Part of a small language model's weights.
Size: width 384, MLP 1536 SiLU, vocabulary 32000, 45.3M parameters.
Architecture: no biases in attention or MLP, untied embeddings.
Training: a variant of Muon for these matrices, 734M tokens, 15403 steps.
Each number is 128 + 32 x the weight over its row's rms, rounded and kept within 0 to 255. Layers, rows and columns count from 0. Numbers have three digits each. The size before them is the row's rms in percent of the matrix's.

# layer 3 MLP down (transposed), 1536x384, rms 0.102, rows 241-295, columns 128-255
095:067110137124161142161163136117146088135189055150133135101118189148186100104131079104108101112097136096143071128169178152071159125138109123197187124110133160120144157151060061155093148136141125170181150115127113107129152102101150134143107148165159157121147152102118133098102171096125119172105127069080133063200131134154141155092134185087156072108079123159128148154124127058100133096097
099:105106183120142116123124101076135137132090148135139060120114236134118119137090082104128123065154122141158046161135105106185074112091111157142160124168140144117098165120197122115095091125162137139082180085158180070147123121103184098112134068155108165147087120180089131136139161161109140139069173142163091088142160161117127093145145141092082114105173082161121158052159123095118143110117
101:073140088150088088137145126129148108212165132145135107154121116019090117121128091135118120108150117184158086107063099127145128118119163135142128123120139105131138107142110100136101074176136107132147104152166147139130120090118156095183107200203147120126202122127143081175102137117098208103152101095162071144096098123160121163145082081101154111125095165037100095119089155107143186138105
108:159098096092144118143119112176109163095170126129107169124148120144203172128199111052107120202108149160125142106136142168199106127140129081101136141140073101154094134124145120121134178157143151089202149121156109140128130139137141091169159058105164167114139129137114141116095052109116097132121071129147098162125105117120065114121098124204159080172127152066092089133113108125143129178188
096:147083112135058089084134150141140111101109079028106103147085150152117056097212110126138095117129091170106078120128070108113132187091187094147093074094126077153087105127109134120150129101140156135107131128105128099137185132137157164169143163169086140087113148084069102107108153069130110138132080173153174166136218160157095135090133153172095104088109150146124196123095128171125157101143
101:112097230142087124148105111130131162105081133157136156135136138112128154113124117146152142161132226117134149136137145104136137187149174141101074146123139103138137185112133153148137154143150091098073152137182120066202120144098160132154102162126103118115147113149209148141100189127110154095115102166166113086128163083189164050173123107180177142154071122133046149171130107111131161118129
104:102128181153155067139135130061092194185137144142117154164103182125131127143150174142117102198103122057113082105136119098156096098181151139157116117145131082116107116101178089158155054075115200165161159126098114118150081104172124168134125168129165094124120108140168073154169090078163081165077111132066110164205122108184133171112120121168174135153148131110181136146104163057121127099144
087:086173111134196188121117163061195123105152107164142179136148158094141122126129123166156110091150143130124157146083126096089135108184132149083143139146106116072109119125122082067118168126185104106073155120094175141129124142129101188120158073162124137087142144147123136139115168056094104181115090137153141116163114101136106235147176120132117139125096164202136117154110178118169182111150
098:157153100137091172148130105148124157089115161182072146098142141154138134131156107168148141118039137152106136093053133133110098131106131070135102102148071121135078117146073141108096125133123133069115095137155158168102102143145120093160111119147088111130128119188098087049107095115136166151126141139127097108130131089076071120151148112077082132126146120105128166119216129121100179162141
119:165178166115072109153171152142098121123119168066117133152145108109134154125059143083033105145098049077129046113099116145117130092098099154064138147116118182181096126209188141144153135100166123144155127149138127144122196130142130143190160123162092099155146094142121063143143131113122095129134129108157121144108077142122080137106094116156097154081196096099141173118077108107164138140076
092:123122099166133108134151152210087117106106147098123123151105162126100144135151166098193182109112099145163166159205122143146109103181145148132140167173117134088157144176134173152109063128094160126143151123132148181101072084143125130136156131177120095145133132139136178120174084128118140126112134133128061124147082120094125089118203125141161088175158065088138181087183082122156089118136
101:108099133118176154127107077141153095091124104102190071147112141152159089152101095173111113142125124111129132180166168158139086167180209145091124115166119162122132099108169140156180115141121089140091162163143167124151164098145086134106169171171161117091164139155134174156072138132086114137107158114111137144136162134115132146134086101118123177168128133147145104112106137087126117144117
092:092065124124185139123074171097100089137110107132148042156122104167129126095123145120186120110132116135139136099166133122123137174125101144134124088091156113124099119094125104165118116126103116135197139155114203158110088145092169080130180072151143160136114151174154092143121181120114153160216154098125113132134136145161163123122128083165107155159174112174082040147135174177127148113130
102:145133194130105145112135153085084104163139116095156080094154123158171127093100117070124184134115117079154122130152214144179089091151164083157124119111145083066119092174111085146108132111098160076136183104121111148105191131123142088105112114117101177156091068117111115111126128087138192138167108112060100113123175084148135046139167152136172089132139206117127092151149096078171168104112
100:098114118087154065106057176183168128081159140113123128114143138160214128097164131090130085120209101135077108111190118132145176140139144145124116155103143115180134115145129100113122137186112118156094131152105107185156103070115189126122113160125138141095113121156106128102172127072124116109077104081113112092122131102089131140138075115160173121155196115157201068105107075153149182095144
099:156118162147130088119211156135161103071112153102074149133141122151133165150115146084123146130132097138126059077172096145110085223105148175102088085149113119158163110119188121087142143102094163146179116138083140138138123183078121115170130147101181119126144093086141129132042105145119160093112169166097117119106121177064128099113117128156093113182133172136127174173128111185099150102111
100:146110083124114102196139180156196124116203102134088154106131130103122218127172150146162118175166136143150144143126137167156144161195128103073078158135132069078117100149116177119154156154143132156070126131139113101079150188104180125089143097139116114146128080059129130124098115109162162057156092069093105164140155102063089090169187120128109136109158184119114138115107096118103156060116
093:073095113169109148101134105134119111059120149162122103169126075129128194170093100214157096085117136100175082195135110119182128124098170162132127165128121135158170164064127122195070069125141124152113114134158147139167124141162131133156171177169137118151135150168100180122146146158146147138085138143094132134093137098127149169085142138107136142083084177174143178159102169129088115063104
094:101092178117131017124155148142134179064145153102120161100151226121190179063077085071086134124140192134093114127116172111105097203101102102160116101144123126072155107142114137117105150171176165118111149113129117080090140129112086194137107145129103127066114158089170089135152111118142133128111124172165154086131091146131137184103137110144141174074121082125147129101085110151085158100118
096:081155123134151112102177119095102140127140110124071122138188172148127145152123155126156173117116123110142144142142102175173157174106170149165162132101112085060162101206162120103085156116091110077102142148105123186085102103150134116135142183140093112200190098121152134125104103155134220173109119150119099087176106161085143183115131127127132056180170146113111164173110079114144176147207
101:127091151207199096148147139159161139165130144085134104153075130098153138139187123087131104147137110154131130106160093139096054121138175102132126136191127117112061164150131097135075130101113114151161147126086134106150160171129120139107113158180180120102065149182111101124136117135111123118127140126166143182145126104148145073114093146190161144221125148084146165140120114144111110165132
100:117112113146130148089156141103154163073109101141091159139096076167121119140147134102081118169137119120111072093164104155139075192149151128064098155102156143113127070149152129146125126112166096115096138102151078116115146125157136152138086206091175120215122115120125142148137139121164116122083125088092159138076131139108156200163152131149122142183135082122159129123130129154065142067061
099:156108086139110159118135141118104195104142118147193147150149148159106104121165124176146177133119158138113134078128141255083107123136128123140112125177182155125066150193167154094158061082171129105068082093072141147127117120091031151151151148162100168153112194153058104113096134107150128141098122127135089153127090121158130131117119145157118072072186126142113137128194135163082128099151
097:150143111155169117119138107132156105122107137164126181109109094171174103154099152145072182073120142101055076093144085164112129089137129114138106092105076073078105196095135115092098169109129197110138105099132146090121151112106143120165163162143148085146139134176201113114075090147118159140110135093087130160141133141095121115201172145161107147077130137107111181169147140138145183107111
092:077131143132170144123145129187151169199164074104136132069152066195126119130122166078139097110150113093125146090108144127126081113149129124066090178181119149102173166142131104137142171120128078152111144103089124152192127089101136098120156056153038095118119161126140056099176106138143050110118218179180123171126125089116169108123159190085116103028118187178151150094168154138124094101137
092:126114124126159220139174163104118129166137111114082145132125055146122144173080100118086092157120147128083099146126092086085130115166130130095186121073139152141151158095116149140108114136083158136131151139168113158125088136113140053109146083093101127096150143122121113083124101171124136119133154109124181121068183081151093181131154210128061135106068146124113084096123110144152134158094
099:157211132136133108092146135191136116062164134113128159134117127108140185163075104165132079142137129146147129141038119177172130129144134109129141090117154071071097117108116172161087105192103125170088097111097146138176138140098157169152129107091104127118106081150132118101164126165118141121159151132152123164151083157124154173102115119131130135060081152169126094119172108070080155168146
096:066146119132149142123120047141144110080132115099118093140084115092131125067100169103153143113089167141122086099125094156100110128140178137105155117152187161108133153154183140117099149152149054103215125155103111133111080108110193149095142177202135134127127141125152127179140142223118112194132097125110161162150152208116157196096149137097166085068148124145120074183156104135126168096140
101:063147102122108120103125116161135147106143168105121113221094158180094111138114115107117076079114073105151060126124141127084151158131141086147113137108073111095114162097132149076113140145101151104176132104131123070178118149148100114120078105138177134107137130168222057107149160150121150136136122182109138118119091187170175141204068113126152172059118146152096121130122080115129101120143
106:140148128185138178145142106150152061185191088130096061112162188107098117094063074042126147095074138170147095138105077110118165089180127151124113144098134120132128100175136116052112123191130142086127149119121142083167130121121143120111089091112109110114072104168135115098109110109173138129117114122176050141156128077117156220162111147091121134120088138144143094083115147151182121119133
104:109104131112163122149147208200130134102140132138160140187148081175145100135122111141119162136191173139103144150168086142143130069104141077106081134121105077146099115104127206121072088155118154129085088114137122091102099128079141221146155122149112113129131095127172108131135105131168113134179058146123205155108156087168161124126156111155136112113111186086155102123135107069111152150164
098:132118107161114136156112112118140117122145071119096115099121132095096198134131121157117118110176139129123165153124118128225098141162121158133100129111037128161146140182114165069086174126090090096139176137130083108229099122118188162140151107125172163120108071103157151104164205133089106089129149122168120129087134094098142091192162181095148131102128105138143085098148128138117094150158
096:090105118128170077120147146196146147135166146090111066145175124123160072085132176122103120137142124105123105124143121138179181136222151119132111124137151218141126166150137038157098154123108141103149150096111167127184139140109087076098107131119175131145142177168146157109108113151121152120142142128076150129179153084135151159118110133112102184106097186093134124073157132100096113075087
097:108126196158118133183094198135140157118167126125163111099169181171134105123070161121122138085090129115097096097170113132107117119236122119121097110096155123055129177160134157120146205139129097138132162115136153131176140101161102158085125129140053138140099151123068138060148085119173137121132092086106117112115143125095120085120124105138181126092137098151138089135109126087107103121169
098:102090176124096158130106138098172120118154211177131148133185086154141129148115116154121079151111122121114137089140100137119144167111154134078165116207152092119129070109163146146090099067116145101170158066154107118125140109141124156094169049181094147126153139112135146153101130163145164079141121094140094090170146058114131127154168136128142099167129107125167110154205149152163144171103
095:146100084114174194117080085143089098121137165191129162131146101104106129125133155153122102138124099130148150092077168160128181111081130170099177157084129129113118096156174195061165072141115156086146177063110116098167163132148131148079176107087129094154174143171139086182151198154172146136075140136151131148126157176190191139133164142137192141142174099136083118160109134179135101131115
098:123117109124121128151160121112166140103175138153152098160151124198130130106139083109096106094126136117098142075085160156114140128110149161134143108114144137119117116147111054119144095176152145065139175080156158155132162137150100148060175154112121133124099180153123141108104124117130163098130181150184142153176101105156121105152162127216151113124146134126123053110156133176130081167186
095:136155123171142102131136130121100124207176069114124153135166104085065072128202162157133139084125145107163122197175144126096132115118172149110139144135151154066159104137115154081166142133137082159139116114202150133137112121176218100156111111111122153104091169163088177162102166149134092164068153104129135140133124139094093131095143151159110069088115063081116108114182158118146197186117
106:076162133095157156168185107141146169103179128092151196158157144167153173186147159130112059178159080095141168188159087156141130115158151155139186135176151112118160094142149119119084119122116125108155209076157111058154105113135109137157203150127104171107148095152137142111151118147116068093166153163200078134143126153102154136119161190153119118112147129113082122116128103171168163075129
108:099115194101131114142153163118100150079162059133126119097139115108149067173157139095132150106109138166100134151080130138137133094122170129153098087121146084145095134144109132156093119144080155098106199172099119126197148119146139106100111159064159092152112083138122130083129106035107141151113092180133136127223092172104152117085130102102109123170003186104111169156117148104136116082114
110:150138185114124139074140172106098095138168113189168098183109181118129115093143092125156145184129117099122179111154038128051126117142122120130127095141124102150171170202144123153108123099125113153121149085078146151127086095081049134108153095139132081151162071115143159171153142090120160165138071054112126069160140121107127094130118169161134151163100097129092119176100116108133142145126
106:172197101121096144169105079113114106171131101187102073132119101098107135133141081124110176100066167111164129087063149193142170089164044131167120101106112116121079154200069157124109137068174113134152106156136143117134115150138100087089118121180096150135123087116148139148120114187148156118086135062150150147171132127128179136119160103139135113066176119134119137138154135173131141137155
094:123171131109118117178134152155145179099136095122059125193155075162189121134171179172199183123160106116168189117222135060137135066168107103092119081110093109123156109071067133149151152107119152105170093152194153114128121132125145184122135148176128148119130194116182076112129110113099120079125123145119162164122145153162165149121169128130110131149135192089125128125113121077135205147058
102:133087198112136121116145102127113147079122112090154154166152148182160113131121177080118120061135067151114186141144136158110090139107113075096183128101099079179111142197125131105133139137150124172100127160134114073191185151104165173115162081107180152072119128168145076112161157119157143150126178171147102154161158132162113176145108140078145173157066115099132118105143104123152136130138
118:077083184121102151111110090137104086180109094131143120123109112157121102156180163117067056097106164107202159123143106109091150116134223153087122135125096099076151107123150111088212089102113059079145198127115121107138131115130129132157176086077096094112134133114153173129170109079102120108113123146174157132225103108080148198147192134130136132111156123146116127079105099084121152156165
102:114111159125086147138089086160123125168045108124214161181142147096184139109125090186066155110109128156137155112128146150089155179084089138116142104140082170125167102062141066114139152173124112130113103170079132173120093138088108164156122108131151123171085036161152136138129116074160119127135117161128113088074099138162113090171145154121114094153094159136086115152153145119183107148138
105:179147078115158166121136112138132110133094093147111125065048065077155153104102070140160104095111160157141123069060146101136107092149119096130109062133091107069195140124054159143125172164104088091131131104164103152180123186147155117149127111139084156140132115094104136083117079126121139125077147105157136091024105150115122058130131167105145133123133114155085062150175147095101098132163
100:130098142064118123150100059117113134180175145165181136138153129144154168136144153079180134160114111184137083221093127132175130152130159126088117142104103177158154167169135178097093137168123151176105147103136141105157093073113091130094163137165141171109076127183090144096100170120181145143140160124122113115168092171169105222165143117123154120121096133106072130097129137069137180088105
101:132115135087115149183135145106120113138127141148155118092099106154110177066119153125108038178141108134112073129124093125088128113126121089168078104128103070044045116116094168117074125102108117096164115105137157166190139125126107079129117173094114090141119115103093155120156121149170132104054145133099058113105160136096099077186128125134069123131111117161103152166097146140170107134078
091:055139176105086109103141136163127134083172133141093099187131105123148117118152152149142182115049192156125126128129116044172097100121142143198148166099132127145131084149108126106148134111133119089176124190182074203103105117094150102152117115132192171078167082111160137124166110166140128189149090109163173141073114113122135083108065136159141147134089124146090185105136133168131135113103
102:141075124222117165141153145139108165166145143111134110107088146139155130125151128171128084061127110070151118144116118137104182142135095077162163181106141102173134168135133120116129128148074141142080093165118066100149131135137145148214130105108138131082081110097128130166120155162163083194144109126120024138118121133128210121084051094134137144143082120079115118090062182117096170069138
105:121091109182062108095151126155124150122119117120144169155121162166172116120108141127132133135160168110143201068100129174147083130119117124138087178158158152138052114140055110117095097076123101165181101068104170180158129102139124116113127112125140152138132143109204144165161075103135132057110113091130134145146143109118089098127111183170131136149127113133175138139194136092117151161129
104:112104098101114152143155088185090169136146152127156146127142076152141084165094177100082096134137137146068089127141154113126077136179152153077191140078098163186118101144177164148176156104140101157114127165084127164069079132179139111127128229151106126157087146130144125096182115143169132185113131164126161142127114184079112123167126125103064167137100138159124145126135154117108129146098
095:138144162125114153126165118155060134131179151140178121131129122151164162134183115139171136088127141093157191142110131144076073097112103141107115084151150132131160133090149071099124098158161143193129145168151137148137174106060122165143088127151210099148072158148103062133109108135119145168122177072111172214157153121104122114161112141174093114132147157077104118077094156088138113205095
101:079087061135127149109126098148100163163096103167127106126157114159139082125145138102127089144149204087166109113142131117065155120061161049100112091122107156134155142123151104163199211134154175151110173094110121148128166135145150153152143125108060167079152131124165179152078102180092143083114150146153172096112159162076142189146180129137085157131132170129112157113110064091136105117103
# layer 3 MLP up, 1536x384, rms 0.154, rows 242-295, columns 128-255
096:193096113077114160157103094132093095187157073100142131151134148192148158116072156128072157138089218139119161162161107164140126167101157108089095121089102199174126135137083104125155130118139146100126159123135136153099162135154131116140126109110109119154132154181124145160164129096181138105156142155129120133098144104159125068053133137136136129075151127161155114128082178149108153150153
099:177107171076093129087090136081122160162166165125087124151146118178139156130143115152177125121129115099199195108178170142118123154143121200117134112123131181098104103146138147174137094155119194141170164170102122127176108146111142151114167165141157137177133150089134107136178083107093147102084118093111153079118113186157198134144184093139114141142136112111119104126126164146072146116103
114:090126151079156134084099089131070135164142106121078119145162144144181124193225154087155148155151181168130110080167121140116169110161086139125142165123132115117134124104186102159131113162125160069134126102174139129204125122122174174148120084111133154102136122103159148102134130116134129125088096134200096149193083146121156101106116141149186103166094128125100047123109142111097169157152
094:086141058133113205121165156100120151091134134141146116153115093136166122122163138127129135062028100131132081166131129049047087184131175111123120077079102119111060067175103085192219135119133153098064172097156103132174112154092154132180112143156105164116144124139077138069164110161125164148083126197126066129087130104167136108078166096140127115112134121072165112074134156143117191114157
102:099129157122076125159139168093101150132106089094122117179124113095159123117091170162096093115164148132072082150159145136102163150140152100109128074098121093096153150109128149084119079124138193116170130154141141114138182120115165147128154164119091117140135118178172159109103119150155073121187109103165138141121103146142166143140139159086159079119104045097159078157122167106078120139060
095:129104180135094137168113116135160219076146120135159144136155122083108119125129154110108124148135072085101098138151117095159107134125105140133148111123108151073140162156139067158152162113113155091099160124111088152063114119177082130161133149106084097115152145108143085131139087172102141136072076154140134095139105107126080108155164119081178160149143163098136166137128155091206097082105
079:108179122076155145099133093181112129050140129127130088110181172163138107097130112107076118057092036145157130068108110118156125124064132115150145122136178112164077158125093143161166136140143147156128198140078064144048150110144118113105128146138157103145160129169105121146069188159152120121131139159099188087137104136169126114116141159121137164102119156100125175122084183159185121107115
099:137143146068116134133151168122160118183154143114086124212128141130150097120075046106137129194108110112156156150117125151099184173084080187116197063126113100112089126097093138146110087117099174131126113157146129108135122173163036111152122180077095099187099093091147157158115202153095155190142111139116128182119136112090164121128182054089113140174120084121113107130059101119125094104080
136:193163134093109134109150177122151089131206161062145121110134117159153095203129134108063160177170106148086104155127046117155155123108139120127144197145165130121113115153173198108217148130130126162185136155117137144145220101171106138164139103091131126107131202140168091171188143164139094182137113166169101116151177120148089147116179107139139222145098117116103152112153119141154142191155
089:167117081142073133114104084118105097109097184110160194128159061169116122146136133158128085113126150154125171143107130125126135105128159143183151136140155125080074142105106106128131106114147086185138112111104092092113148217140145141097141130068123124140132153045065139198120159154145102097123141128095138070084146119126093146071111143096115114075096108120129144147094197125101130153162
101:118127088132105123155139194163130128187161106099156105139075089116124117096119136124149121128158195103117096109154077148122187129145179161153113105134131090116144165165147150152131092150130108137118066133135115115198068090111101121097159091066180152113113142093163109137147203082165121124106172133170136114104080072117100115125127156128099091174169064137167138099127121096130120181139
098:115066080173152130108121138161112109113154116133157152105088091189142158151079110142186108113123186102104079138156142105077152113045162084117087164093182153117106112151148102149174142191137134081146207065122150154110111143135094100111111060078091143139144090094140109152147121142180141164132167163125160080100081159159109131098154134134068126152200077177150105128152074087098183114139
100:157154095124115063128190214087161181161128136158090083082181095106043119093140140137131106082143183090127130087083080101124163175101083165118128128198166155074133146129107080161122132127081167139132157088066079108123163160153156095098112099126121191081085187113162089126129108121127120117058157152151135150122122153167093147106112126154078070089121146156129121127129137109124186121103
095:121127176115156110191114147167136154177119111134115135124094131140146125137106128106108101135158125125134168098175113143164125149101067140139143126130135111143099081109119158178096104134124087095155118138133133125110095117071168165124113156146164152120102120143106136149172104088071166183161182107186115156082129105146070158151157114102174095186157113135113118110135100111183155133136
099:087108089109148135156132144122097098079095115161103149133136109112074097159155128151140167105139119180143125130170082112183161186167176129134074120152123127148151106087136092120102131109070159176163079154139189136075185123204110143178129094079163126118150089096166144115101107196141157185106144067122097175133199131115178139101145102150162108093139113194144098136123162102111178086081
097:163076121124100141185108167095130135062146200118138097139102122167095182101101101141136113123171158107070116140157181133147140142104152151134107147168110156158110185079167133141124172172136113173108157130187148160150130123142084126100195135107170165129129117144082120136180171134111133100143154066097148136161164122118131159101117055155160053181108164102040157172150101133106146164142
095:134089127079108112074130074160142138139129106146074160159103098104118130175198147127177171139113104114116062076151143126157091089021133132176112162160110098113184124241164161155070081135091166157168172159154209182113195094106098138127115145095125120153141181138123159183124155143133086164157106118119131209140106097078111123145090180130080135095131103138129090185106095125161126089036
089:143073120170091071127156095145159093094170191114138140186087113056130143129133112152124147138133087092134086173121147192129136194153111115112126127170103124120104117156155156152139156067053138172063138098120122085144119097085067115175121095178117120086145090134142166133177099108126102135144113145081140069146110149123161129132153087149144129115130170131132150128100138071232213115134
094:036136089065144125093152170125142129105107163100098201172176131097099093076109107175152106148129099148093152120130167165114137132169141142088126140123077133182085170163143116131151105147079088139123094163160114181160156120152140157126143108107188167178147125128183113107134105162137098165148164119172130116074099155098134105147162070094126147133103108099134117110183142100196139126119
090:146137150093130124162123115188085087144076162124155117168039161090132188158141116125114097201119162125101097069140144115128114147147182144033142120143089116097100102126144153107091136112102108087102134168155166121101095158129052106196174174102152175132103125111145185120170100137130128156072106167135114148158137115056155137099140166107109151081034173120116101126148099086156169147148
098:125134148214160114117142150077197156107134087103116088144083207119137191164096146125161099124150128088106118187125113110137134092099149139109146124072178096104045089141158136152148146120089151160158142037155095133129163077145107162160107064092121093075095165110202144154153118112091115169164116165172122133086178169119132126118138082120109128165153100141131112148115176139127146085136
105:068179178139093188156140155136096058098109101141115167193116107105097107135187168113129154154124168090083132120123131161100153160121128163134146110164108163126136105156106109104097146081114105142204097091121150129161133082160118170135173129132074145154105165138098135151122137174109083150062168072144091165193091115122184096150111130167148172093138083133204115117145168150108111067070
092:102113131110104113147133166093142123089116107142135144157217194131112201173162176134068108138145248063150132155127110056142114052127127097164111069120103090115091144202092105125190168132150169155119121168179154118109146102134115138112113177119120112147159105149120166149131124149138107137116131125183108185117137104083176079121125123096125181134112138110115112150132116206151140113081
094:103130105163152117126084178114089062110110119158101138126131159082146155147140126172153130120116081154169156106132178135099177140088119192146085071128119145113132123106121153062180127118142166121120098188119135098145113169196116130095161121158174137110102104168131136116092130141121179084119100111127151154168134162138082096144109102121104148162071131082117128124082156089154200116090
090:100126132108084151109160188122163093145067094139105161167075125205091095172095122107118097087144176175052098118122100087128080117114103101146155174105199150164143121145147183150103140157158117132107145082133101099158074056136142142131164097089168190086127134141097149129101134124085155109156111077115155105090128102107140121170166134131137124107081136142131049112139105146105181114056
106:126105188128101062148133143109128087145129162118119157165139057153134148160153075156177076123146096177164078179076123110057107131182103148165112138098118106094114048133085153131132148103110082140098129096128159152103091141102183099144137134109117113197098124128126152160119086098143111108151159107151140168138081098100116113114134162106154110073078111161187100110135153110127140142087
088:113190162090124067130147115034112155105118141146182172137169201132088119139109142115118077154140119114133102132127120129138172161163183116162111127088214128100148121111120115155142096148129175205082100075103199109126162176130149108167117130151101146131094079065103080084091093109177147118152099128121086108101147160126069166152113166138110131080125119133097094131100163104116171148121
101:173122112113103180103094088122172136152096104140167165142110166156082084162185103148062104126155154149135160195131180104173090148188147175135112080184110152167117111193162179179148091093155121153109136106154126141129166131121108156097117156126197161111175108110156125134104165096118146127165155144113122152054177125119119086147183193120153163132175149169112118079180130170142117139096
096:106145168124132159146148112164159104058130071110134073084101133057116112133169154152114127149132114096113141085149110064080112133105169095120196128160111136124168153206139104064121133146159121100205186159091120116089107110120145128169107087110142165125067100097134119165145055207131118159110122087160061109141166083128145113118173152124151142128081142127121143119121095105146073116122
105:186108175115073140047126057117137131181053105076187146130111104156117172118138100077122121107146112133172093196106123130036142089112127159179157139093121101190140184110092176140154159193132141174189097145131167092168103073152211122162105131197116089122162145122128187086131099127111148113083135081150101123131131119067123148049116095117107127130124095103129114084086158143105138160131
102:115131145118123129127126112192119128167160136094146095099164165099140134135132098188087086085125145099113166141142115105136113162045095138121074154100123157155160183154142114063105119127155130135130129129070089149140162116122164167113208090122169128143087115124133150159111105121116133146169130163125085036072179184136078079183102168124128113115138142118135103112087165112150137099072
094:104088159148168129112124075112160108095089165138152107172129127136158152194137161122109064131100104143112048138150123131123109150142172176114163056165168153122127173138064078168116105169132133050097148068112134078176115168098107067141110095031077142114152209158120128149173120167149096190167155117123160111145131128158133171089134131118162145185144188128126127070148078078110132141086
100:105135097090138087128089167102137097120117153146186191071120122168128180168128134153054146110116129145145117124184141162100097129157132130161119119127177154169068145127151125117167083137139123155116135179158110154132069114169180192120102081094086170100124120142139099081146137123150117123123139048022119131119136076121105115129122173123145132145112039117078147073137133080056130132150
100:118107128152161204091085137172111126191152137109087049182139077151154110068130155153128114097078095108082148120196122140156114177088223165082161115154142103113115164116125158085121148118125120105139114091132141117176084143093116124112127094138086167154085151112097127109080114138149106105118137170095100106131100125169112108130160199089143143141120043161146082114138132159176119132118
098:169161122132136108109080209151107128141137148112131152107159117187120060167130147121117106129167131062108069125120131151103082128131091113137144100076095073160131144158113188101173109111116132123161114153117122149088122116125105164117176137146177156162092077092083135103122191072142171106149133102138083099152106115035093137135166093124150095157215129117187154091113127093119133097111
100:078179112085122131145149183177125131131119142097158125134124108103171170122145148116155094193150115123159201118179078073137127141081114177165166086114170121106095120086132068140128172085100117157170151180163132112084166151155147149135114122136148145173141174112106164149096131151119159172098101101142153179174137163074186146177128139124170133149142118150128120093096130158132134144107
086:109150118121153078187119143123142125088149092184078145072138141155122176173196182147145137157167127121111131133139126135122060127115135163150125083131153182152100118141202104142170138142132124119172114123096197085098099089163079127163116109095110100148157135125180122104117084088135130214103092148144135127111114112137151139121166071103110107150091089136085096146120158127103189109115
104:049125149108129165118129194110074136126107147082126118093125127155122167186135160137114119099119103114115161104150154125171105081152133153151101186171159111101055083106148131177111100137119118151143099057127160153129118170134122086097146133116139185045204126207145151177133074134146122112213167112151103084161158134154165124144105104172140144164113175132121111116122099083153150127137
096:128101132104156106098135083097073112205195155099133144142255119154162057133169081176120161158180136167143137144145150121130117120131085101120150163104089073060080113157130159120150111155088089106031154132117107108128059137172099154113145153084114081112108089128111141181127153139145130154130134136107122110168137090109143166112112106135141133146162085098113130099158194104121152155134
101:132118121154151131090187109140085149120182100147142157140145171134106184090083138136144143120195164177129115129136116184055114091177148146155087150170142136136096127088134111116137107120078128114159124068104163117043088160129162130135176140159187118116212128132152118091191124159134098150105124108152110123134109177090147126102116112112055132151108120113127180143130143170111168136067
099:068163103113191179187113132121128101116154137153095134095154105085102079156161115116113154153113144072164108106071076052173140159136132121171073124177150186089180087111126101166171129165123126144138084091047105134125106105072098135146181116122126122151163146091095193078194110073158152117157082099153108097166189109075156146077176145148077105151097127118101075156107111092169176114161
092:118128135095136110155111086126130161088112123217116069130129104057064179161090149135171193083074131131221105090146162136161128131112135152170127127125154146105193166135152101134096206136112205088152149175111113138147103125152148104152113128102117175149207188105164078126149108102142175109073177214100142104133114085132087103079136182147136107189106108160153136161144133133131166160144
102:144110144109185110125106171159128159183138115130098118187094160149085095115148169158121112139120131153138102141102140140123098110114111098089105137092155201135144174128103155117085070124091145131103182134130102158130066115152135115095078089064104099157104100156159150158142150063105110170138102155131126084105173078128109093170177099133112152069145091134118164111156181131161094111129
104:181081136201146123158135162156100135158140071156151089132095154104153160169184094128142059136106136175186145157152147145112212113105141171144123142082131059088151151158059124120168116125102109083109120123096080156188055150148182115152138078096145195166140117118125190118104092134144163084092069119210115124168141084071135140173151136115134142110166128179148177119153096090123113141129
112:078043120115094176113101102068164170186123079130125142126089208115112156092079099085099132134145150119160144115147109123095201117045103154164152143108100104000124094074109130136117108132112124139117119119159119124154086102089082143140164142187136134195105157114068167141120154087111154133173148162169079180091183068100150141166113125124158162148150119133081121078144138119128117077153
111:082183136072191177127163132208185149121174104127096076068169112105124190162154117094128093136141176147093132108124088079159075109071128137116108152100120102063155127128103177151144131139097117166112133152152152105139142169171160078121099144129113190128143149123170134121159131193155112110136175074160125132069095125165095116098112134161197149086157121140107088082149093093168142130116
099:127161182128117191136125202166134124154121110120118095116100111144158122186142112143153145107110117113165205138100168134145124105126137133164132137129090156119089077107107136171165126152158154149110179173112100092105133077139030158087176167156076162152123132143123106114154132100107085186104188165185183115134117179123109107106171099137125112152128131134148090119172228129114098166099
100:174082185116096110131126166123156122109128114109156174129144057188030163171089129165074069092124135154126106144104132082106094138077138116058158134137140096102044119132119150079138142170156080093150161129111173180167114111137127158134131218148107124165093217079107161141175123170109106146154133171101094143156091125075121178071141137095107155153101073128156085093129194128123129095131
100:107156147088145187146169105106142128140121141102171105114102096084161110124136147134200120168103195158143089101122089054098128124083196066168160161106059100124149198113168135076150134087077058155118150092172133097137120189117135121107118107089147127151177109157085098114158135107133124116124193123128138176115131102105162082125126134147134076135110085080111083049149102073121108138107
096:110139127163144163102147101126112085099126149087119130138174088138190094108079107135172060185143110124141162134127117120093106117102082144159107142108150116103101123146156137143170094146101127142118128176151175133101120172115147108192094143113067113113150134117094117140155100150141139158118159155140041100198123091075109136136105168134131120157124165145100045052066129115153094096136
111:115143202139174120135092148199112147130135104094155182180128091115115160157118138137186091143117133046104160185082072162106091143104102155145159111113158081149000068157061090123159179122133136172184049080178139126175118102122105146116135177147105134082149102121151123136134168155103127104143144087135123111166028124124114103134109153160180106171117112137199096088081161109124125102158
101:160094192138169139068206123142138160124171105155063162135134153119143123171147127137104133149109161115131116071141182133090121103126134122132183158205117146129098030134114144166185146103135159096133095161103124141160080121160133141097076113114114074088136146117135164136076092101128155121123121140114111162089175112132163110149136131127002159146080123185135145139111184150119128144150
098:153158104152094089140125137172147094164153125070131123153203173131114148157160101084126092083072126119103188058119130202093120170072142063152183128104156085176180097090097101192095111144085111080106178138043107161107089091084204121062140131155095134071127149125096130111176072194118099104145124133119149183152152132136150144184138158134172178139173093153160063106134148103164129145162
101:159126156193114098120148201084105127094129087107166175106161134149145076170189073095134103150152146083058175123072106079094129135187218155128100074128128121134108115135117141138144103110126056151147110133096119127130144150131134189116082169128150125136154142101160127124099165075125111179158115085158155168086133147216171149108122164127197190165180101118138111136103191142152148142123